Each number is 128 + 24 x the weight over its row's rms, rounded and kept within 0 to 255. Layers, rows and columns count from 0. Numbers have three digits each. The size before them is the row's rms in percent of the matrix's.

# layer 5 MLP gate, 448x160, rms 0.119, rows 26-52, columns 80-159
107:130127160108152121096110149099123133113107149087146128148155137115189132095152064116144104139151119132151133159094142106136125158119126126156152134101124139111123163095139135115122065116118143127174099129140151125117157098107144176145115121
101:123139150107175136124121170112131153137114167133109117119146094144164156127185153119089145115113089154126122106130097157137095099148113135163111129148084109118122105128132106142091188136123125147152194113129121134139128140185118127142119109
096:126110120099147117154121145102158104132146160094114125102152125139128113120147118178154170143140152129114090126101147128120109115111118102128155111179120127151095156130151082099134133122086134136115133132126172163117136141149141149123098115
094:159111131172130119095140159118112155053158135161122112127144104123116099098123132160153141138100169137107136135144091094133127078100139139143090127110150100134139108139116143145120145118158163164117129147091115140127161094131127137105120125
105:113145117137095119095139137146108103116110116120139142122104128105132151117120129120089103104183139098146143128107096138118131135112126063110127154131120098116126176175132127109093150108109151086104119147141122113108138188120151163164152153
100:098104147127088123120166093159141109122154177119139118144091139071138114136142113161142131088132128085116115124148137133165113126150111165142134110154107133110117145120124132145151142102137108135156128096124060104174148148153109111123136138
104:125122088081139156149059122125156120095177126120116112120126099162180115135118163101148137182063129138135153110142142113139127099136101117134131157125151112173136124161137121134097127143120125111137097098136139163103142131138133119099098076
101:109133104101120132125088061170158100134165098133110111132109137156113122139131166128138158151130124163177137101129139108091112151100122108099102152180066088149127144102126162082123120126089134148135101113131117141098143103127133134091133115
100:116131103118106086159098165177161134103139084139093115162127088110139179149181123121161165088138103129087138111113111142141120142126128101149103086134107153114091093153139129120180084121164121150124102179139139163144155122130149139151107099
106:104117101134126139121114116097091106118135106107136127114130141103092104131140120152157132118117192123136119164110139156124108156095096132106133087133140101112099115187156119136158138155121107089127104106140067145115116139129091084173080106
101:147105140125143183128101130116135113125109152152117105133083152147129104158096120101111142088131137175150086162136139156068105129135119101102146135142150149163141110139178116147141116150169140158112108127167066150152176115177133126143105096
104:126109108112142144089087142104162135140155123123149146147140109102127134170152074156128145163144116118139144112167176150092109087122141155162150135135135127124078090140128137135112162135126076127089126100147104123095120147126138113117110136
098:115178123149118117123112173116097133112147111128071155124087111123092162136191143134121146200118095108132162119133150106105181132128140101148115125158136172086108130117075147162124140132138151156135154125123134103106107136129120157136159162
102:114146112121139102126146161102128136155153131121164143078126099131153169154160149086050118137109145166139146133118144116090111137166148152147122157140147109093108168158115134145123149096150117149137115127114126200132148098136148133161157194
100:154126083136132128171148096130150153160138123124125065140166083130093141106132145115151142115146134117143132161129144132169140108158101113100147146108130155137133153134100137102110159116097124131155143094114109136126124119096147128153111128
104:106142114165110157163142162137119077131135096146141101153130176148123155126154088079165153147103154110128116173175138149104115129114124124153092095100153075123144121165155160123100124124181141122113098117121096139112111108134117129116138174
100:148133165139105165154131109090157107119122113078105112129149187127086119152135089126152140149149117113154106156107153104098119119144173133124150113078108102129095114126149089097100175146145119113136124127118118140138132147138158099146149082
102:084116125120154116102113125139135102117108093147198109103134133144124150107123147119098136142092137131140134161106106124099139069162155144110125146137127081127127122132107093131112086112088174100105120076129116143129123124128110161130137181
100:093120139140099133135118099099142127116134163146109040143067099099149129098152140143178162156115110115139134121133144124152151128101150138128166165119169133138148105136150119117143108165129150136114104139141167129109097116145114170082103095
097:117134147107140112146152108104132116138151158091139112156107114171129170147175126136125168143142139127165141156169140095112140135130145108130133155150109089141095096116114167144147131162108106172142173136088072157148182138094138092127100133
098:094131125151163152105149095098177166134126124122160116113098158105132121121149173121111125148129128157121137133165099079138148137107093097101131131112133127144136142125127159115115099082140142118126126166145149121145113129132126133143178114
100:122192120134120094133121102128126124108159085174115119155111130144116111125148125101125115134063142148103159136145114120096133099136060127118087081131089147123147159092083149132127086110143151128117149131082160114131153126177112147141110139
101:106142131132142144137065113098136136111141096107127123117140116168164128131095161143114131144127134137123114102151136107130140107134124111122140090110145138077135119165146113184139147115166147130152126111114163133136121146129130092122101085
099:148115135159128107119117175157120140094127109159129133163119123125121118141110107135120133126156140162131146167115136164168136145133130132126135081083164109111152095079104100147163116173113116153124129125141116102115150100099153097115137101
100:136119155117154136116156106176102118127108123131151126072131107167117095120101104129116138132082114107139107167191055123130173114153168136135105123115103156116116145129074119144108091158094155137114100134136175138124111080107140151168169151
092:133104164128100181111165151175147127139150139152113106072150141139137127109161131126056136168125119131141116114159172112162162117163126129159078141128114133154089160121108154064077129087128146134153137135123148137113113126121129117132151122
107:100158104179128162146090130132136108134134137104142170109130113148129140129127113151151168121102118117111174147109137159143068116161136112093151124116159113138135126125089108144110150153151102133131150172120144136124200165118160112104143123
# layer 5 MLP up, 448x160, rms 0.118, rows 26-52, columns 80-159
103:104108094149122134140138135149127112147147128133102102148107103155097112126148141126132112107086132137106140086148135111150133100148119148075130166116138134101178151113122106117122168145145126115118154137086108148122115140126097093135124166
106:104179132165145144102082161132123139080069108101103119156084068068136085141150117118144138161122097140096160143135106136150156116156092121163112128109078109124132114102150154133126108132123135147131137166150122091098164124119153113125115088
096:133088106173160142090104079098081108142137134153104160146108133130128105153133073095085160149113122121132124142130146150146150126166135118136133166113139140130094130161168120088092122177096143090152131161112127180120133114108121121109134109
097:101146152103186140135094106122139111154158178073129169118116126132148060144115135114143110132111130155136144128103082119152130063112117159123119116137112159134151112140149131102137106140154130146151112182138102117176115151133128129135115109
105:155119116128112111136138126134141138099128109143138117132153076141135114116129164126129144149140101120153152121123133121121114094105092142094155133092141090059133151177176100135125116155108093131106096110088155140137112154167148148137100143
099:110125105153149097102097113111115118153070153114101133116159089098106098082103125123100091128125107136125181137139145126132145126119125111128074098112210109184148131155123094105175096105135123093145120106136159130143120122108117167121158113
100:080151107135132125110098118142137098138115112112105114123168195118142114124148098133128126128122119120112140106121132141128117115117154080122132122135150151123115184154137136149111119140156136101103118139162097123114102161068122062095131172
099:177102094098140095090176115089140133100126178102125109104108118181174105093119139177114144109137133144102141135117143126164122123126127131097120116125154162128167044155133139108107130095090130128136137152144125149132143104119146126113143123
099:113093176122126148148093107147126094127129087129120152133130130152125078145116104134099125140093104139150128143132103178137130158140106146130112133143169141117110127187134102121156136169136144109095102120105128096113131108101129103135125115
107:084098177119095158135103113132177105139127129141117081134111118115148175134110106134155076096091127121101155068154083123093179129173127138100133127135124150110103096160132147095134141127104123144150130095178142124141145120160135156120118079
096:111132085070141125107159100131126082165156106128105111127118145138121144163079130129144136116129091142151111108102167110185104134142135174160143149140091153106155129085117158150128136123145152121133123116120144134156150131139099128075113158
101:134119111159140088146128156091089110165164142150172115171068149147152140132148154160124134150119131155094104115164163068141140128140138141132115138114105155063105175099122155084142156142136125112167091154133128113157138063132142125098145144
096:081143172146126154167108094123119140165160152112109107162142152095086112147165153145098081143146136147134128137121094117158149116141169124096118118143112122125134125136102091146127128078123098108139150076128110151143133119136145113136079127
097:111132161116180129124190109135115139160126148147106172093157112097105124129114117119097119138145079120139115126097152121126132155117119143117093108169120104095106127135087125154132163154135067119117126183127107158138108096121167149174182110
100:148131137164092128084117099147143084127121137158137141119098137159112133168107123087159076110165084086104156129117127142115135159132126128111114136160089124169180167144146136121129124109137170150182087169131181131121156118112153155125137148
108:114112114126138102148142175134119128114121168137110138151140095146102146184098136207088126109107111116162129136102133096113156141147146140161198195134135109119109131157132136146136096126133146141153133146142099081148115147119092137102112177
106:114158113105130100127147089130109122126093101137111110113140132150123145145098143158106109188122103116139121128086151071143143127077142125079155103106079116149114098101143120146118129130126124107164148149115129120115151154105095136119102145
099:161137156088148095149154105155112126143151156140112123169149127137135096160144104101098121119141111133113151117156113100134106083117097094157184101081152113127140088171090135141099151127139102131137190114116131117165103160135137104096134128
098:137134150105112144131134131118150100130117134180095110174103155131140125083114151206153151129120140152084158120118105143128142179087119119119102107123120147123153154168077147086124113119146184161147150129153095141138142141107158145141120139
095:106162118111135148178101115129150130138141140142164138131165150136103097063111129119130103148136118162126145142136135130151134148117150138121147133119104165164110119178131051107095088135106153090127164141151130127109130144177112084094220127
097:125101128105123169153105142111128161101152138087118134071135131172147136086158097125129112124155082125119111114164160122164143126115102119097132124135140115127133143130135114135152093093132134135123131145135171147099112140092124170126133105
100:167166149143154099112096128113101108143116097162170140119124117114125110109111128065138152158114140120143114155130136114114132135131093147117121113109106112128112146125144076172166116134152072114155162155122087102147156148145112142117070118
092:118172124157146091107079130117124138103113117103125117079115137136129146098119150115108144139115186149067125120127102109155133097168144106135143144098164147116158142177129109166139147136157135093160090111108157135146127127110145102100132082
103:155133087113056107100138126125075141123127131146163119132120149107159122070139116093129152106130124115103120162085118116125148113121159154153091115148108136137067176105130091128165162126109083172076126134140163125108142140128158145144129118
102:130075144163145159146151141135084130150129138115121154136128111192073117148136147130114153162115092110137150109143138145144104145100124139170107108108107141123115154175141117126116121108117112145161153149089099106133129150125143098131187089
094:139174108162080120168167091146119098097108111141132097129149128113148157112135134122128115157117100162118128156159088116109134151110102135141113111128138194129143153178149126109134134128116112115083126105125130109130094175150112132151159104
103:154124174161118136149118160134143129125146135118151119152107118114161130189122111076137092146159127100115149169161095103126143130132101122106137146193104140135133087117114162125123129115145118113131077171118119157140151073135118147099138150
# layer 5 MLP down (transposed), 448x160, rms 0.0771, rows 26-52, columns 80-159
101:172084140115136133105106116097123078125117139132103125147108140143122143163128108161129132084131134134122115120234139088129129125123157125133146134136143121126155139119127133150109130115125158116147136153160111136149130112135142142101170141
105:147109134132116120116118128111123122155107054118129094109136151130095113113093097128114134126108101130078126141138142167128113126114116084157149138157167165132208141160140130103136110111100098114123105092106143146165099180121113117141091115
095:113099122121113133104170069130118117133148117131148132161131128094098117114104096125135149078082082133121121132191131153140111172159120103132146107118144173139194118087137089150125130118108150092154148123139142126149088165135138117101109150
099:152069137135148120119097129120114128124112149174129155101147135143127108119146104133110140133082129173138127141156086126123155137109093144133166125149111125124132098131130124134119132181152146089111092174098115077118118141084079123141137119
099:135123109170105166121119151145168145110165155132167147122130133099091128151123142126143154105173132104126125163098125137105128122117116130123179180181153091113149152164139091144116170106141107130127109158142133124158126060113114134148123145
103:137128128104141143117175149137162145144133146103166117141127111163133112108107086137114070146136105074111136158051142118131134147118151106068100105130095116140092153120140136180151130079119083149142121107117146156124144149164144131136132128
102:111143149133121129124098121122118082124168086131138157120119152096139132138109119132125116122092152095112100144127142167118152109114123108119181137155129105124127212153139132124124136140134153094093103157140126156114144123076132121113081147
093:119141124152140106088160095142128134135155138165125103115134124101095162074143136117142118157106136127186141152233117107120146114104094172126108123119113118143166138112169124106174114176174109103106110148155159151119115131100117138084122086
097:143118090132124133155116127101132147121138137111136160138140084116118107136130134098191078133155127119162140071098122112175119104127103109079110142103103110156114145110130114132094141099126140192135138162161105138118119165178122133116111107
109:158125122126145121147159115132140120092134048137131105124104126147136105113114160127123154095122157128122129135155092116120136132160131155118160128162120148085147148149145108125124105154130123133194109138114169120105112151136143118135112126
101:110134130142133141077107092157098129148109156124104117123097120148170127131136159153120109118132124162137083135144116108131058156156123140137154093117138120143147122102123133115153111112114077129120162067134077148131129143132145128118143154
099:137105097161153127137138128107145134112095196091176143160110125095123131104132087120108116138106093120130147118110142125180112116150089121119138121108086103145131080110115130138165111154133129116125134129164144117149124084133162149088133144
102:138169130173109148133165153107158123135122119180117140153177086137156127123125124119154157164141112099126170151159117152155186123129143079112113127131137194091127099098112118110092149139144142144152132136103170085152115129117127116117139180
094:107131127136120174094149131095145138120166156157130131107142141152136193090088118162166137118150134100100150107104106110144125119126130070162109163121114086124047120126118155129094140136154116164167114108127182126118172101085132133097118160
103:154092128147159145173139136157145140126148119138168137125132086131126135091125104140123122128176082107154164104081159054137171120163125145111116119110111141141110173141136113150098120113122160118152110101120132137108105177150132079134103120
099:103107138132149119130141108111100122099150131103109161145128113084106131123138097105128142124114106117122121105153082122178098150165174122159142164136140139097127126141127081075130106114115088092127135091147166153127107135132119143139120094
105:124155104166113123087103177155127104158127134130090134144136128125144161154147138120139174129121193118156135091116135156139091132149176123100156113116157114150127124104122142146121139126161156115127134119148123132135192149120125156134226087
094:085108134129126150112140110127135094086165120101124101065146093089139157154112157097096159088122126142126097136104084092132128083118171126095128145085086102107102177164088078100113123090098137105158119132154122085152108161134114099156119142
095:133092162120137141124115146141122128123143113115138076106083132146159112105147097162146127154118113137172130109137102102099166143112144132123118132126110137141121142063183142181156122142118089137119078108098128139100159140151154144091148086
101:122108142153130116106121079107096126148126097153135085118179083164151139163152168132121168107129161140169141171088086112148113102133141138133158101091101130109141135132116137146112126118151084135098143109168116121134128039118119118125087182
096:101144132143128152138164098115135153144113124126117084097127148140126131172125127128159104127142101160147139110093112119155096105136104125113131151108115124073077142096164126107151116105125149109127188135124124110130120131130123115155122111
097:141182126124110099121090104094090141130177107124094106160083166161129098137127125160133111151147116160134132091129121146145118136127102107147101099109139129139125142058173089152126066095136144141108091113148129124132114129139082146141166158
097:142090142181128157122128126190154111166133142099112137121147128151101132144142114079117120113145169134089143174176125142143085128121122133144134105143150170122145150148143138120140116107143135103145105117117137145163101161180115166080124130
101:141151118131140102123089167105113119124113135141131113136143121152106107202145124148130102137148143138109094118127141154118148139120097124088134107085055168138120144102140115136116059130128165116127106116087133132123155184125088091172123111
100:108136120125141142085121117147146075115132096135125135131073174127107114120083122134135144068116132172088172099141119135132130142183131101154132136138109163166087161168126121131104134132140115125163152190136163131131176128107093132111089134
094:158160086135118147139162064109119132107146133110160146115118167096161106166164141169101089143112174134144124150116096096151118123144106115159112143162119110166144149121140121107124148146121106109185110086147137124145097133155087152144137134
100:085108152105162112076112149135149119167149112118085074127136122105147128166090125133109066124131178122095109065134139113160156119108126116129080117119127128120074124075138120147127069109139100114138121124132149110135170124107131133101143092